Part of a small language model's weights.
Size: width 160, 2 heads of 64, MLP 448 SwiGLU, vocabulary 8192, 15.4M parameters.
Architecture: RMSNorm before each block, rotary positions, no biases in attention or MLP, embeddings untied during training, normalized queries and keys, local attention windows, paired heads, gated attention, value embeddings, a smear gate, skips across layers, capped logits.
Training: a variant of Muon for these matrices, 154M tokens.
Each number is 128 + 32 x the weight over its row's rms, rounded and kept within 0 to 255. Layers, rows and columns count from 0. Numbers have three digits each. The size before them is the row's rms in percent of the matrix's.

# down: layer 3 MLP down (transposed), 448x160, rms 0.553, rows 369-423, columns 0-79
# gate: layer 3 MLP gate, 448x160, rms 0.335, rows 370-423, columns 0-79
# up: layer 3 MLP up, 448x160, rms 0.324, rows 370-423, columns 0-79
down369 100:102155085090100136134182139185196123141101115103096122136102150141138106102152124136115116112183159114147091100094151167175119064156169109154122144101094169087057127106139178064183128200097175113145089133132101160121122169179092128132139140
gate370 105:142129218130151138148084094128167084061062138105180096111076124156114185152110087122146157128136101189105054148106074066169138111099087117125211115132160154060123133153105142151145140171135151128165112086133119150143109103097162130124149120
up370 105:158108072119130148092167083148086100123119077138122128159170150099098110096119106141153156151110105086149105057139175114173137118127160105129089191171112083132105188139116152120158136112110048099148120090127149147169110166134110113096085151
down370 097:160094082102170100108193141118119099170128120171141118122137067107132136152116156120124107095151126115194103138185094150099138094147190091116067184125126093111092083098090092116066120138121107105189177047147142175175146122080105100068101169
gate371 101:179096062144134080091129175122192132074139065158085105124090109189111102172115150158150147154127087100130137132106178113109154128108142114159105097151135083145137113122122115104074103096245105136157153114063161070112079135092185089170137138
up371 103:127137055172152119123112137098143100135154081122074063171149111134097086201138102146110108134128086071150144123130104136124142165130161145115074128151120129160198135096124182083138150120184096110111072159060177058062105139109117067138120149
down371 105:095103133131132139086108061069086178117142130103105185146067129065155098103153095096103191156182130165110163145123143190110141065147149081166148070118106174141145177148173132168126130041139112178170116098122158093162145109142153141123145148
gate372 106:121076110141149140142098173130141249161176126089133114121135098128185100082087138143171160124180137167167112165145177135078133157090081147150115114102108150123145190157142126118100119141093147171096140186172063141157170150133063162140157119
up372 101:200156189049117108107133185099129094115054140131100148137130176101109159096133091119134152153096155104095158154107095166116103173107150096090133172131146060137133122099080136144145153177092132113126079060118125166119154119116138144114113159
down372 104:140107080089150121120127141169174121143060090122130096132176093182136127143091123158096137161076147165143150166164153186176159121170124139153127126069154121152134090139134104116069136094187091129106137157082139079158144139112139107121201107
gate373 107:179156149076140130083091156092147123141152074076072137114182155105171143150107093107109123127113161060127114106123146143100125127058139060123142165150168140105088130134125084175103088156106150076118152127075089139133093083099145158159118165
up373 110:084135158131149147107153108140152180128092128154050127144130174142174102052124138137120125132137120105119158170140096126114111151107081135113128077178101151139105135029182114186167144118196141112074123123163159114165117135108189135123087122
down373 101:111061055101126164093152139181051157079080123167141133139094094116159163118175095141137148114164156177131137093165151107158109143138162118096131120098091172160108147116178158114106172098197152131155118162111130123130164101156126088123172079
gate374 121:165150142077161112136174161117119157126114115105094105181077220144107129112143074067121153146133135131132131106153140125075079142125083166040073166181128206152118137102133171154133115124098151109171159112145157159101164169084109184138131105
up374 119:074128078163143114168155159156143077137152102181195176107146130162150127138106162170146099082056115119145075125110212118084133102120095190121176097098102116096150116111101135195085132134154077141089123106115110114135106115079172094138157142
down374 098:157145095145091148181183211192121115124114093125189133147156127135131147124166186068111111130145169162166147036119157133141155128156141162060158157139082163173141054107107103103157138110165123149200081094128103139136101125142120117129116085
gate375 097:153153141150192089092107099061195161101095144154062112139094114112175156096173125164114168143119154086160132118191133092106087088143166131147077114161115138113106066101115154126093105143206141109107147093150129129132117116112137141160184187
up375 100:166121118159189138113068085074111169070145150141054133154075088170190130065130067128145164132215133134082112113164093093145101100167186111121119159129104150130101095106137098160147126108131205117086122157143112128145114108119100136109111152
down375 094:066130194110145161172131072113098146081166125085068065139088177107139096109166129107085210085165149101204133122096113118119115145107186148136152146134177113120113131150163088101148116141130118092080150124136149102164149152073142189108124109
gate376 106:091121152124166120141154153105145137114145144119079081120088109165118115151121153103087119130130128061148105142118098149118115114092111133162099089091101149139110110188173152158118116119170184136160128105097106120151111134196101160070145076
up376 108:125098196099169114160159122123173144074092178181151092171150103166089115148066160123149128107144141070113109158138106063106098061114113137143065098072094143140133129161133144170117107108085155134177155095186063120145099137113098159120073090
down376 103:161144186124139132157135076126142168113183127146139148146105105096089132171152157090164164130133188148164124182122096115094108101097096122151085081108084130181127108105155098150121188082076109088088105178145128036149116186184167125127068163
gate377 095:152107152103126092103130106153171137080165200085111174131104120072096134179087129074068190145146195069053138122128129135107136177167161156134114128120141160157203144126125161079084109099145133121081095118098151090119136093126151132090114132
up377 098:180153126137137180096141152146131122088140132135127150093121079100163164182083123131069073096104099100127138178141140111091145117137157148142083084137094148058142093181126152147129074103118133062147152141128114113067153047032167189110158114
down377 097:087114118136108133142136062084137175192123079200091075108153123174065127054172158152178083123110104195231174073144127123099108123099122116163150108152131123109095108204115132161156134123111175095214078150172125119126130122130140141120093126
gate378 094:153130147138104121114136187066155147129132082125134128071147144106195100164082140063128124121177091125165131139150146160136056097094214119117135118111149150056107143183140145114198138136077128146151121173127159096189138146109103118101109159
up378 100:107084110085145113166140171113157124135134099168092168130105146109194119084143130148080116085137073173093124128158159111144096089101153156103119137147180119108155119131181134118175104125109102172097124115130139119145108155067097105080221165
down378 101:111105126041129097115138083137090106166101180087144132177152143079082112096133102170163180163116132107149144103145128156120204115169068118136154094148097152150152151077078125153123129080126132083122110096171106153158201077178123120135166108
gate379 095:122131210160123126130154118191179171160136161128147077066099077158163123126173136121202134142060091141121119148119140185126130108113168156121079128117143152172104142124095148152087139128132125086118095063118181141183132106140122121115149092
up379 107:124066104098117075073087125192097160125134119185128123151146145157137073122180111059141080114166153129108118201129137079171152165115089124188133130154109127140167104118137131094147134138093067109122151184169188096092109096107121182134140139
down379 103:150141134187113122148110082062153203158116102179139132178166164141141144080109165110150128095128124126150129182142095030141183119098168159155109141079141120165139115190122179158143128159142133168108108123064158120127121190160131097098106107
gate380 110:149153095079149099133125215180110124107142069109156118136123147207135118116151122151106156108121068127067147163127128149135095181212125152079157113154148193144150110116138165091104121121161173106255152114120116097167137140103108177118175072
up380 113:199166149158082088196181161186126133129097058166136101067141147147084107114168114133150153109094211118124105069129134095157143156102120170096142152103115080092130100116118104139177132180145122098192095132159144095123115159126122152112102112
down380 102:031124152088147157145115091117185128107167182144131147184113139123128174096115130157135128089107103110129090153144103132116158137135108105142096167129140078101108203156181190177116122075114116115046129183163130136159168155109174101138133156
gate381 090:185195127115116189055120179149109164153115086143122115145104102139165122140110162087149120106101113151108111198156070108128117097121093110156130172141211157143121168095113113105174160144114078030154122120132157127142117108099153120087100187
up381 099:149159128099112143136148167174138189105105060127149156095096104126142173105137129133083148129123082181146197171152096126097138129130103061109167125153093146143129111138131102154151108177084170105197115120176143109092100129115111125120127149
down381 098:118118160099182182128170126128076113183167170105183084083165115131115122123102139093107119135157141168113127182160135093110090123129056105123134150089140114073176142164112108128101156144116140075121074138143160102163117072164127106173199163
gate382 081:137091183154097165127202120102137095167150122105103095149142133104139087097163108164121157069148138059137129151101129125095144127150117131116097066107032094149177132155090148089057153147075107134163173139114167038140164160123107145137168135
up382 079:124186101152145125153071121161086155127122130127110144089134139155192176190067145122169111131125135167127152116180156114136184160121118099040126156149200150055067131141139128153163119164140135101084124108121125219063148136150153096100133137
down382 086:200157106148090111112101174123090181080129137138152146125150172065095098130146112114134110110150148152120168112158100147173088134102130144131179132151122126114188180175157185142140104108136109125163100134069104161115073141084185125134061159
gate383 100:148180125131129105178152112085144104091145120139101102112117103174132150141141154187125121134178175113097154193071134156118130112116155117120158098084180157102112132145166113094130127137130108140103067216061113181122187109137148122119112166
up383 092:106128151172165143141137093158128121115134118134137133137112149167094103109138116161190213179185156120129099138158094101125127123200096141087125153101102109046172147099113124121155148203062148151030047157109129181134128091127125144126111098
down383 097:108181139132104140196190088185081139110058091098125135158122158118061170187133179148152157146130112133125137188143178090126140138147125066106169169102094133087148098186046125104129099088110142125064121134131139185115108135152113096110152124
gate384 106:101161148112118097134150129188086150192125083144146139111099111174136112171137113140186140150165109114101122042152178156137104166108116104112176128076132100128136129137165194157164081145142117146114121159216201116133149145114159146133169138
up384 111:133117146163126127171149091188154139104129159065063112154117141112162191084157090137143178134107147126088154086113097164128066164078158118077121147154124101056103095166124130131154154182164137103097125073182061113180132146169097132129170142
down384 103:153151071116159068115079142130036147112063111081129121095146121103155165140109103176120181086108136120120137173140102111145086093080107182144079100134104139135108093095096147127101129180144134180126141094114135143089106102146149141147071115
gate385 101:170119064136092135116136122118134100126146153170120125089143155076190130126090130094151096134194146143148147076112104134155155098187106112057122116196118176199149085123114122148141162103191120187096098142075173137160108102195137150071123146
up385 106:127160144105116127112150124132156149157069084071104099066111096141085126144120102136108105105184139156139137118104131104140130137099042132148147115159110110105144108119141067142159112111130115183096143105128133128085118152092107114097208103
down385 104:109131174121117143158111110079139139140173166141175104115147123218143130150137160153126120132134116118152197122109123149176137099167121139118187082176152108094109121186124186092142071118112150168099134061134086107146158112068199108127107104
gate386 096:134150112088170114151111136174131072135041155165147099166092118111174108116112199106045146200148123128146077146130150112110168144083101124136157074095094121118135083128087130135134119138113109111107121083104115143164074126133146055090127156
up386 106:096072178166106184138172144096190108105160188110131136138129113180140160233114074099141106062131131162100143156107121112163103119100158100143118101142125138075114196127132161145126137152152107119156112114112123211138152101105172101139125119
down386 097:149130141160068093129114122141201201141091153128205122185174113118131172113120139094094105109131162123119205094180141094113133126109161128148117100065134131110123095149168135173182130117151098135111173085104098193126122121113063113140116138
gate387 103:154084127150086059168066095155140160151094099147060131138162131138110101136170087094129129110181123147091136110150164142107072143129156113133072172126171124121131100183177134141127162093128120088154077153091141091075124136132155107188117124
up387 101:109136117135095181146162149181184137143142144116100107150139025151088150134185140104123107083113148096135144124163151176123163098135108137135167137179115064179132123211150132235083121132124148203118112083149139158091134186148176126120167156
down387 094:101045124080145135118113142167147112125103137119097143040139143147104123138143112145144141140183098167134132111121097157126166044126164100188110165092124094127128149161169156165134100033113132183069134122134167119119097106119115126172163102
gate388 105:170158141094157118144144158110141138168149114160111195139087186101089114107062125121191148140157156106102099070092099127113113178175108127084152100112149132079124131136138157144173091137109135130106150183136104149107136109143128091122112102
up388 105:147169116134129148129153209101142079129131162102149104110148137154159089187153147136096108169128145144123104158221196117094108170135169081115157153138135140118141119150081128120080164127157113131112146087111146081134129120105124149094139100
down388 108:152184145184140121120141154125147079067159163133129120125074164159130151150184157152148157138110092163134144083064136145129148184111140086115137154133087101168127164159152150135077132137143159137141113201121136107137113104047139138129130130
gate389 093:145146120119175125115110147140107168103120117105163144137113171095140137137132143159147107100158130171174078192158129171121149085109110126162152062196106142137162133179115140081105110074121045102176112206130114145147155111100145216140142148
up389 086:124163143147143141112152151094193142185210133122144052124113148129060135114150105168097141074108070116103179151126141126122137131164135163096111119112153167097102108186157171091166145156142113161160194122141103129123131116128116155090116207
down389 094:146127202134151133099106110192077143108188102087175048150166151142122097121089118169151146219162115067159108156138133113144128110147088167139110142142062128148162130120138147151176114127089148152185135147124131105054101103128092122160106104
gate390 099:142153106143122212131159157112182121147059106131128115150129088131147148154147176135165143152156170132111157162128182131095067110163111120154137134150141134143145153167092090073156145116055156182164145136078133163104143159137109095076190133
up390 107:150121083087108102136150162147169109153078168116122125150106118142112190106149170068135165120128143131093092155148096126124113131124186107114128163181133173076165133143110117120147071167059069141123082145170090144128139078134088111170140152
down390 119:179157118136125152125191158167000116109151120131095125105070127180117112137148125162141086109105162124118192111125116118125089152124139085098128155149112080051136107125183168122147139120126149075077136121113161154161038148139153126131093154
gate391 087:088163136082128098118111098140115180168046076158142141141134116067142098150152093150154113166134162171168094154121123140129111148198132138129139129114113169127087149105152099103101086161108151136181101122187172135096128170129137083090109136
up391 092:128138100177088094130077097143090081112089071161160129146090115112144068105139160181161096107099150108126072142125146134179101103139138144186158090162119116069123127125143114157136090130120114103107114097114096148109148101099141120110094130
down391 098:174085146137069095126143157140037124081073130113163143136143119123114146140092144159114118143095107111146102132084083114129132115129147103086123146128131093178087137157150181098109107161168124117132149100128100067085106163096144102123117138
gate392 101:105153121132144154166104123142092111194172136139119115103065089223114088103156099127098171119118136198106146164111127183078115124088178079098052163135100078114159136124073094084130083128162143119093115129114120118107073139098138141121115076
up392 097:109160121147134114120120144161162132077105106148134118164140077114137104108136075101142072086128143072123148115195183093079112134143117120131136152177164117171115151084185142079150159068109100118170126139076099120128085054170175152127129108
down392 101:131168142128113161138093142133094152185099100111089191113234109051133128143139096092202186136114122154187150170172148151069113153123096113105149129153126087140178124106149056114135086127128149115134188152109115167138092091083104184131162131
gate393 103:072166101139138187118122121125143201139114124122126157145170158057191169112137105120118116140138155117161137118091144109069106185101159149109066110109089144101162141075136170163143101128165131112121128200130103110124127144129186088160150130
up393 102:108170141162155166066078158070082157062115169093087177124141131148143095110159096114180210111145140160121116097097157157156132121120136139104069143176181197076119166120107198155133115193163094176087114149088110102166127098161139123097140149
down393 099:123116166096134121125136099105113118066116181127121102087114102177103098109143176139121161137052155123136149159089165190076122163170144150119149094145096207099150102130106164120107146156105040159135107137122079111095076133153185130137198175
gate394 118:130180092194162116130112129136125090100082126125140077119132078185118100125156156127140129141130117100092123099104142103109156155124068135155136147115132163132082114108186125098130122081151092106206089086070083155138170135117148165136155165
up394 126:079161095085129104136083096105120113160119148101165107110108146125176060117156098107205068102134141134134121123186113134137097144120165123123121161155147109165119091129138125136032076124122095121144135135086139122146138177127109102169167144
down394 118:131072177043128093147038146068255081182153108075121134089093142181129148120164114123154120115107061124135154111109144127136114122183147123128106117126132107171100144127137129104119172086140142154136163148095142132117100145098119096124167057
gate395 100:136139100132104125138093091083090159118163113130125074143151134178118163130133101123100162069086119119169134158113117147212137106179113191154084132128105131152103143203142106136090131118072128167121111093113141144112114171079172050113169156
up395 110:115154130134098123091041095179117153142176147077187110117135165136169156120119115132128141200105136155114134095132148157144106125165131131138103130133151114163150124112107133138115095161137149125118134155129087100174129136149084176094086108
down395 103:158110158112127086119089162208123098147087156054065150117123162107140157120103100111101107093119111111176159111114094137132165133143050089141134095123147129115175108127147146141083150128135147126175131118124143120130091085149109139065176095
gate396 099:180135097087155114105129125099123169172155114164120164096218124149153172169110149131138110089087107164131182102149096140178165178099166129128176106180126113116054132130107132119117107094146132120145098031127090092119120145104165111124148123
up396 105:070109099120153090115146118148151149143158094110240084074088164154183144084097129147085154193118125069135163083125137148162094147113132193105090119131062146120117153127134132146113114168087117146117138143145154146160096153109075145106147124
down396 100:116167145068151077154146176171105129142127118118116137119140085108157096088161096082156123152212163077135158146095102105092110152105092123107149099086076135115184162167189180134076106094104139119174072200102058097141091149103111093093133083
gate397 103:081181140113126191087077168165134128066101124147053185097158098136097122084166158172131137076112211168155110166153113141073078110167153107129135096103103089119151092173143125124155095093112166167132112069069082080084126144179117137154126088
up397 103:052156137078113076084076151137108117105103165081120178074107140151198104126135117174146166117121180145131134111064132165098122135172122107081115135115138069184098144133104122112099105142123134107148092099114156206148121096143156153102198123
down397 099:162180135086163095133171069110086122122087199103130182172112054149141066108156141084123147131114150141106089102069120153056153122153152124079088051171108121176127144117138164107092099098097180101195138126118103155098104112155107163115126167
gate398 119:115137101135190146167081128113162097206074144120103108090103121149123116121138117155090115109079133128086188146140085094167100135118105108149125147161140084097146136146111218118136154102094120120130120152146152121098129186150133092119150156
up398 115:084130149112113150131125162141146065120138228117104101147141147103145128133139145123094116121073153112064143128120136127157132166092153122115113151123119108109100134106157109120110148193115114161152188104131108105174168140194104183079147118
down398 109:152152103150112123111122147164035155217151110136147100121180118119135118142166112164114161139145142136098161103146141116170135155067118142115096112126082107135158145078108168139177133075142096090098096130144082071155092165188120128093098160
gate399 089:148097087097161146141083156109118176124136156137125130137091132119206138100153096099102123138168116149124104186142138090147135096117099084102172127138128054220149168111102071148123143138144134131155084160058129070157130148158163127154216111
up399 098:129097154115164136155089183086131185077071122148077127103149101090207113119112162126080136110122090123083135105106124118103145077100081099095135094137122076122135158105113068135132168132181162163174128103092084108113188200099157149134211118
down399 096:115125128140184167121086122101075157122185142117152141163131096086115185127155111198121155110139113164187107103085116124158168125078137117130156155104150163150138159072096119097154144157141119130086121149057122111146161166094128124135187170
gate400 107:117060080135185098104098161115115143140142108178107088137090154164132115094132108144089145098083140147095113152145117156097057145099154185126131178183162236039179100083156150176144161099118110122144102159121132045094067086095139126129087106
up400 092:121106124158111166159174141096139159148067116133146135154129196116175105154125105159126132113106147116176131091177147072127100079177117095162122145082104151122106121140099179115081142171098189116134141087177116075157188191152137189117152127
down400 097:143127083113114125103139113138183154141054144142102098122094105122147117138159133050071186151106141113138204113092142149044123080191130087137086140145109148179123137125124098103092164122174171163175108114142108133107153139107104116141167109
gate401 102:091140092107133120101086054120165177126188113109135080104115125162162040182065100166097123119135119151085161118129108132138083052155150127120118138134079155114103089066113163107131084102072113126159142183159090088115102116122177065095100150
up401 103:180049157155118108111134157163168096152108097064066153106122128191145131177182140104151168138161148188145113092148175108148177116124087117151168106070171138084111123105102142133093141161129124133120100098163090100109095169088138115079157125
down401 101:148119152107121102131161120137138124223163119156167136127141113114126212103162147079118175148101070148157109085139166105133132119157132104127140085124142112130084129125097154147153185138196154074147142141064106108107171126168114132073128152
gate402 092:112160162112115131135122185066154094117099120136156156129152075098139149133193145090142141107167126180127117206166132178059103158132139144172138144146124145185107128112094114125108115031133140148106120123124072141166148144167188139099155175
up402 090:110132108122115109163134094148110093161124089187086164163120074162152094141111112144176147086126156126138140151136132131149111062137078130193100192178113119145086132067105120142089133075134101124085122089145140095186135096126108208100181066
down402 091:107087119136073034061114131130036153126135154169108094089105180115125136142091136141147137150172135116191108136152136098074105143087180115074160161133089139124085112106104125092106147135116108168112129150117136085081149136134102108135191101
gate403 102:175147057182111093170079111150160134126152102151112134087126104115132123181158159127113153103186087140104162187111099159086159159132145145114121105122119112184115173161141107094128066188049113110164100146117091086189119116154170119080063120
up403 101:131141159173126126127125042177125152124148104170134070167137113124088141143113079156145149113187081147086156188130142125114147143154158137135152148227125123126122133101142142078155133145123115126223183088144151083142093066127110113066145164
down403 098:123154185141115124135138154161131068097136142129177064106118132133200109155091107189142173175148132063096120137149104140105161120120115093145152139066144114116127125136145134114107139151071127122188058135077121215107152080112123119151118221
gate404 096:068108159142236159087089113114209127167154154070162146088144161092133160163145137145135155137101153124159122162134103134128123095087068145187153077132088196122120121126157093109113119156110146112079087140109147136113136121189140138066107160
up404 091:084112141140101104102090135167105095119133157147133135121187195119126101072101118106117088153123142146111189100080126128161125153101195149083141090163075152137120166125203094120128162160124164105156157066120146152131120047113121188129105088
down404 091:147091089113137100099156106161118118096116083069129032112102073065133090140136144100080109112110195143201129202109159107078066121096138158125160116135139149176087098112125140078155088146085139079124133141120126087153119159119123083074158119
gate405 105:217139119155144084134144116173159096112125119099094127058117118158132147146130106108077137080133127113157217125126131154143146119121104081112110162101129118097166121187114128073168142110130157092111068109117125160146074143172086102163129155
up405 103:122152150200126139151110130148144171156134128101105114111170117092088112109157140250099126165095103145094060170098126104169148077171162177121136117149155115129138125089121139137106129089099124166145145082150145144100169161174181111110088092
down405 103:058118082141138132121099167191170181102098084126144112144134142095105190113140098115129142142159151147167091153147205116145203081178148138133170183144150145169109153114089125156126127125156125109096154105110075144145084107167171098125117091
gate406 095:086110114121142137086133126152149112115156161117095103117148183101149113113093125083123086110057083142169128153083159165119073170191126191142095157095101174154051111103132127143166104194140111153082164144112075094129221106029130085092089142
up406 097:102116092105152143148107081112112106141122115079108162101081105141085083161149123147111138046163144137091039150155240115137140074141116072099137120149100054079133103105156183160102171111147151108139135108140151134136088133149177176125179096
down406 096:164131056117092121114149138166104123122134031095137174156142104108130129121095091121079086208108090074216138091140184127071133109130104169138171120120045149110148105079208095067164131106138182104204077132110111168138144105133117134120126095
gate407 105:164082137124135145073140166180139117149111100105119160158100140100082139093152125145100170130098126113150141100128129102162050094204164085125107133162072133173136147131124122133106151124088115123152119068122125133095067132170162102104154139
up407 099:099077105053114140157128096130157104137138148135068110129138146110092153104158148131049079113134142115085129066132086157153128142161117125184101154091067184123095159115074100116171163134152059065110149103089129131151155076076051184103119124
down407 098:120096134146152088105176182097192084111122082115115042065102115164115165102095125180151118152116091122151125163145122116164188118202157108137110109165138193098116098122139107134160151132126149162187122141156172120167146116140085126129149071
gate408 107:123105134091162123148150102107151151151147202101140110060139108108130051125155101120093125096127128129149194093131195107132158141109141114092177134170062111145059102146101116165148059155125103191162088127197183204100156116146114094079088104
up408 108:125102144155110104080093127130166151124148129100159108110145129079162129094194141159173155160145148137160092147126189151197122163143201129107108184146095125063096186158133161089088152156176066081133173210133095185116129140155099137178150127
down408 094:117134151098124163138119093103131094144109081066088153133126131147098119116088154094159160149100142078167132107194150143113160115072162098138140138105134207094156122113015088139105069126141129113178160096113144167161097074147142117153160101
gate409 090:111126076143160102147109099084171109086168157165069156186126124176117154153152145167052171195159151102160137121126184159180093138119082073152121116084155149119116162142101134131170157130151103077128055180079118171131140136082072130152135184
up409 095:086086172167115161135154200140137120105142086111142158137115123112127138136178134181106086158098133060095162163197115158087136130180141061136127171118166102142102086087146105145154119062132101126136185093203144142122095100129140129085153152
down409 096:125122149079155122144114140177159141084126125120048119047106135091137174133143102155136156133135140038083151187148149109196112149139164148106164166176101081158110103106156102160153142133097167138093123116150091084139143100133107124117161172
gate410 098:170139149118159146137126123091159046194126142117120090146168084142123097103154128113175134075172192136134105182124073135125163142172131181155153096148135115156127113168093137125127113150104184227125109113083136140100126102110116090106136142
up410 088:229152074209080119108155171041155111154151170115120145115146168107134129148163166146148124097157130111142092157157144103106126139099104183132176151106131130181131080133155061052062167080127158139131126131146147086083122132128138113139129125
down410 090:186051136149131078135152157101094195164130107187124098091102096151154097098114094131032152094150141097194179155116163091118112134125113172121105097152131154133107125113156159100104155134116133143141195174108148158135181142150079135182147092
gate411 104:126143084147168100179149135129131127105087140079132106128156121162097138058127159067100076182105185134094165165085143122128086119149155109142129115127098104142158135119128182143142117124172125129141140102142164090149101113133171068151180089
up411 110:118142106117139151224117108113099152110108151119099106127194126114144097188141122133160112110126178107117133137138136124121180134057167116051154107109128141119125117186123099078102096097113106068195180076159111130114139136145051101034083121
down411 106:108082154134149097118093096104101117194112108138042085116089146073144109088090169085150146147123147140154098134129177163202095183192094131175129106180143085151144172152108128128129146121120171135132113141115137096143129162073153195121089125
gate412 098:125157107087124163115089088141144103136093186137096075119153125198141072042062114109096130130133141091160148131139111085104136122147107163169113110142097126166102128084076109147101085162158199185132164156112111136095165154104084163129177121
up412 097:110076135078111179195214143087155132094179173146126174150135136166104050123069123142135097132127073153140112128134073183158153162087157124119179095127161146150188141078167093174124106126174127139195174113143123099141131143124157151095193131
down412 098:137119096085106108128116140142140079151113162147113193148110153156187100110134111152154074142118131174116171171101133184102208142162095082098096179178128193107185150099140106145147114123094128171140126118168149186150093131098134104135127099
gate413 138:186143159073140134118166172098149167093130155185091115174149080044134094124103087053108100070148148140124108145073104149094168213147127156121141143139109092126117173139123131170109084157114116089115124158179122136164112171127096145094101158
up413 108:107148190136152122085093172158131084134132110141154152118128161133088117160079166106088168110094061097085178104161125091131104099162141123120126108128109107098133171068124167093125173085100064170127102157125119120163142171109124135103093128
down413 107:137176114129133123142185156154033164158129141114126170162154195052155194153147130105081115133100128108137120216111155148177138125122131157136096109116141117149166115160172104145110161161127108143131167080118134123129179171166072158154142171
gate414 103:186144193088076137126118106152199157103159122075057078098176130154115114140119115151085120087159106205110144096130126152140103114160115182137071172160118125127183130130116137092106076159143134116132175168137122128130105050083201205118144110
up414 097:121125149081142137132161133139109122103113153117103098160137162135099161197136109108196176140161078123135106194066102157156081125151104120186154130126142111164087056123140118173120105124217088086149096187142144127115146153147146148077183153
down414 101:074100138116194096125135063124179127134172134114184149238142147117193159132120134151135129146133180138142121163157097140070072113126090158136109121121092130096065090088114111133146143094151168157220103149148097115107156124115126186091100104
gate415 107:161221147134100152088098172119160150128091093085113144162106147102157125103145161134195141144156099115112177127140074156204103126157126121122111192087131093111152162158188133122169143119109137138191117146096096142092151167133195107136157148
up415 099:135146122159166135123131121118088152121120114181086094136087118114055099106093125101076162169106163064148154156035132197184183071124094144134144088126077059131173089154117134086161098154135121147104150114118101115095096125105162131095125132
down415 097:072195098122137114125076099097096190068088151138078173163129119160140160105105084086131143153177116132107179146107154099068148123118134125197134078106091131124107110172134122139099078117101162111102137155178096135116091091134096152108135172
gate416 097:162064141126168092174128170105103131135109164105117106098155097105121054112112107142175152097082120160166068157066108153131130167175099131110136092136121151150163135212155133136127169100119034087182141186162143126107112111195168156147146155
up416 096:139129136142128156148116142127141108159229145138124169063112134146136150094170132146157161036092130108134140158188149104102145142077128146146120117108111127180111189114049179082132110096106165140150114100104124168088159106101125100115139124
down416 103:157111075158165107118144130057114126122105079202187166087138108106141179181092107149189170119121147095092138157132172113166135164092132114108103181167111141079136156120150135113130113133137104136124134157149159139103093124103075138087119119
gate417 107:112140099124116137125178186093223108115102144095121188120205160171109153113128107073147135052164157222069088137108140183135126166105090127104116111114145200088115107122120117091111107109092094148116089136151103099181113104152101077132114102
up417 110:127221121111159165184169095127152064170158159091095212140157166159116138132163083154138126141161192190071151162100106144136142131153071168166115159112123138137160121148144118161113100129185122155095080139134106133103146114089093073121127150
down417 112:096170159123163203147155129080101148072120129105087196153135184176114136161164134095192129112163123118068108157050085103152059120113150117107135115155122133138141135196064127081153130155125093122157115066138147104130132124143118078164100158
gate418 098:084148140057148106107101183154121096145190122182155170104137122116123108115145133128158140102124161137167134108086123122109114091140121062156162106112169134109070151154090131156125133112084168173123119146095129108087141151092124149046080139
up418 102:093089090149113111145194195159132140110104110131135135115169124157179119110112169102112128161077109112091096131125122119096158073148170161187124088124169131148153128135121159163187161185151111080065201124104119157148131120099128131135099120
down418 112:156088125105058157113211141097086146150159164142121148115143156119108142122119165148143140195181135085118155137105121151118179114136091118129146138109116146135148070113118132139128133172124110077122080147114095066060094135172157076118138143
gate419 105:095155076086173073158165102192178182174127136148195086104129131119121145149141166175106187137134097093118143156169124109118157134142149113195100076103133145144163123133125089131137132115124177143104180128123111125139099127133091140128152118
up419 108:084156080150108108076169128150152151123146088149190097094111114166140144180094153132136088125157126182118186127127139089129125114154151108160132164081135179077116105106079200100138129154098111138156135134115137112091115153091125112156118111
down419 120:105168103162125068086193054158000165127132122131147137162142142141144191105110149133119138090173163098109165126160164140120158166124137103123113170118104141110111120065117119103066084126102120140144116110140113150165191101105165106151161123
gate420 111:134118049099141123172070129154154143162166145080075064109185172123128112121089193133130119097115144142162129093118143125075124159112096191121099107073119111128153110094151146149117081133117118153143097157124097110154135155107139117150073083
up420 108:121067163074108135091081155135131153158116119103168124139165100123132125134153125151160105157165152091108124108162073148103070131071144079098166189098154122165140093112153083080125109134092148141217113101107099180140158066113124107115190147
down420 110:133144122122147146154106181089075135149113147102152165151154095163185106149109147109092151165053116085049117145147173092071153121117137108180052133162206133146119096150098098090131099107104145139082173081133098145105103082072135198153157151
gate421 095:096151143129155114139111098166150109151136086118135138127141187135145095120104117136131156173149179169101145143109133138083107144085154130083154099156107119108124200099143105127112121178117153064089147164113142133143084083113202134182173159
up421 099:148150081147118121148126108144102109107129127110125106137141135176116134122181116128138162130166129168101105135087064153119093111090132119156131093170163153124127151109076122147129145165071117144099065068143096141135131075137138118133131140
down421 094:101107101140144112123148135181083073105124118151119126139102133160121139084150108159102128180126100160141153129163108123174100128105154105192088022149133166033116141141179107138144201144119136089060157123127118062142114112131130157148143094
gate422 073:075170191094116131135134179141097091191078113158109175091163133126175081117145116042153168140114081130102133113135104117155115139162129134122146136142187155175126139129138130160145168139130165106112056170124173153106155145118164127072071153
up422 071:118152118119107041129138135084127186225134096112160106117086144196134082141124137111100142148094101135100154085131102088086104097169105107138128071125143146113096160172152155096115102107084144093076131109096115083166150177187142108106145118
down422 075:097155214149044219091183146179130153167158149109201155132104161147147096071128100100165102168123148143138108126136135087079065151113157154101135136141092168166156155139138113082140115079180077126141129124125134114124148149137125123173163118
gate423 114:171126113136147139120136148110154076138137157096168159127140153156115157184118140126136108132170130080117204061092085170130111144106141144145102131164124153164108127145091125120148117119101117175083100092075124136155149122126159124197141103
up423 103:134116168194129108109100142142122152132154106146155060140116165182133157104109136121180091096167172123094146214120129107145111114179138103132135107126114092170130128126130088105059122110130086133116142159111158128157158120160158109083154108
down423 101:175151155113084099112087121164061127155146156116066117160089098101099156139126115178163161165142106088117105132138122107117158089133130095071126154131120064126154143078080162110119096123116089141120116080173103148111116090161072092087092111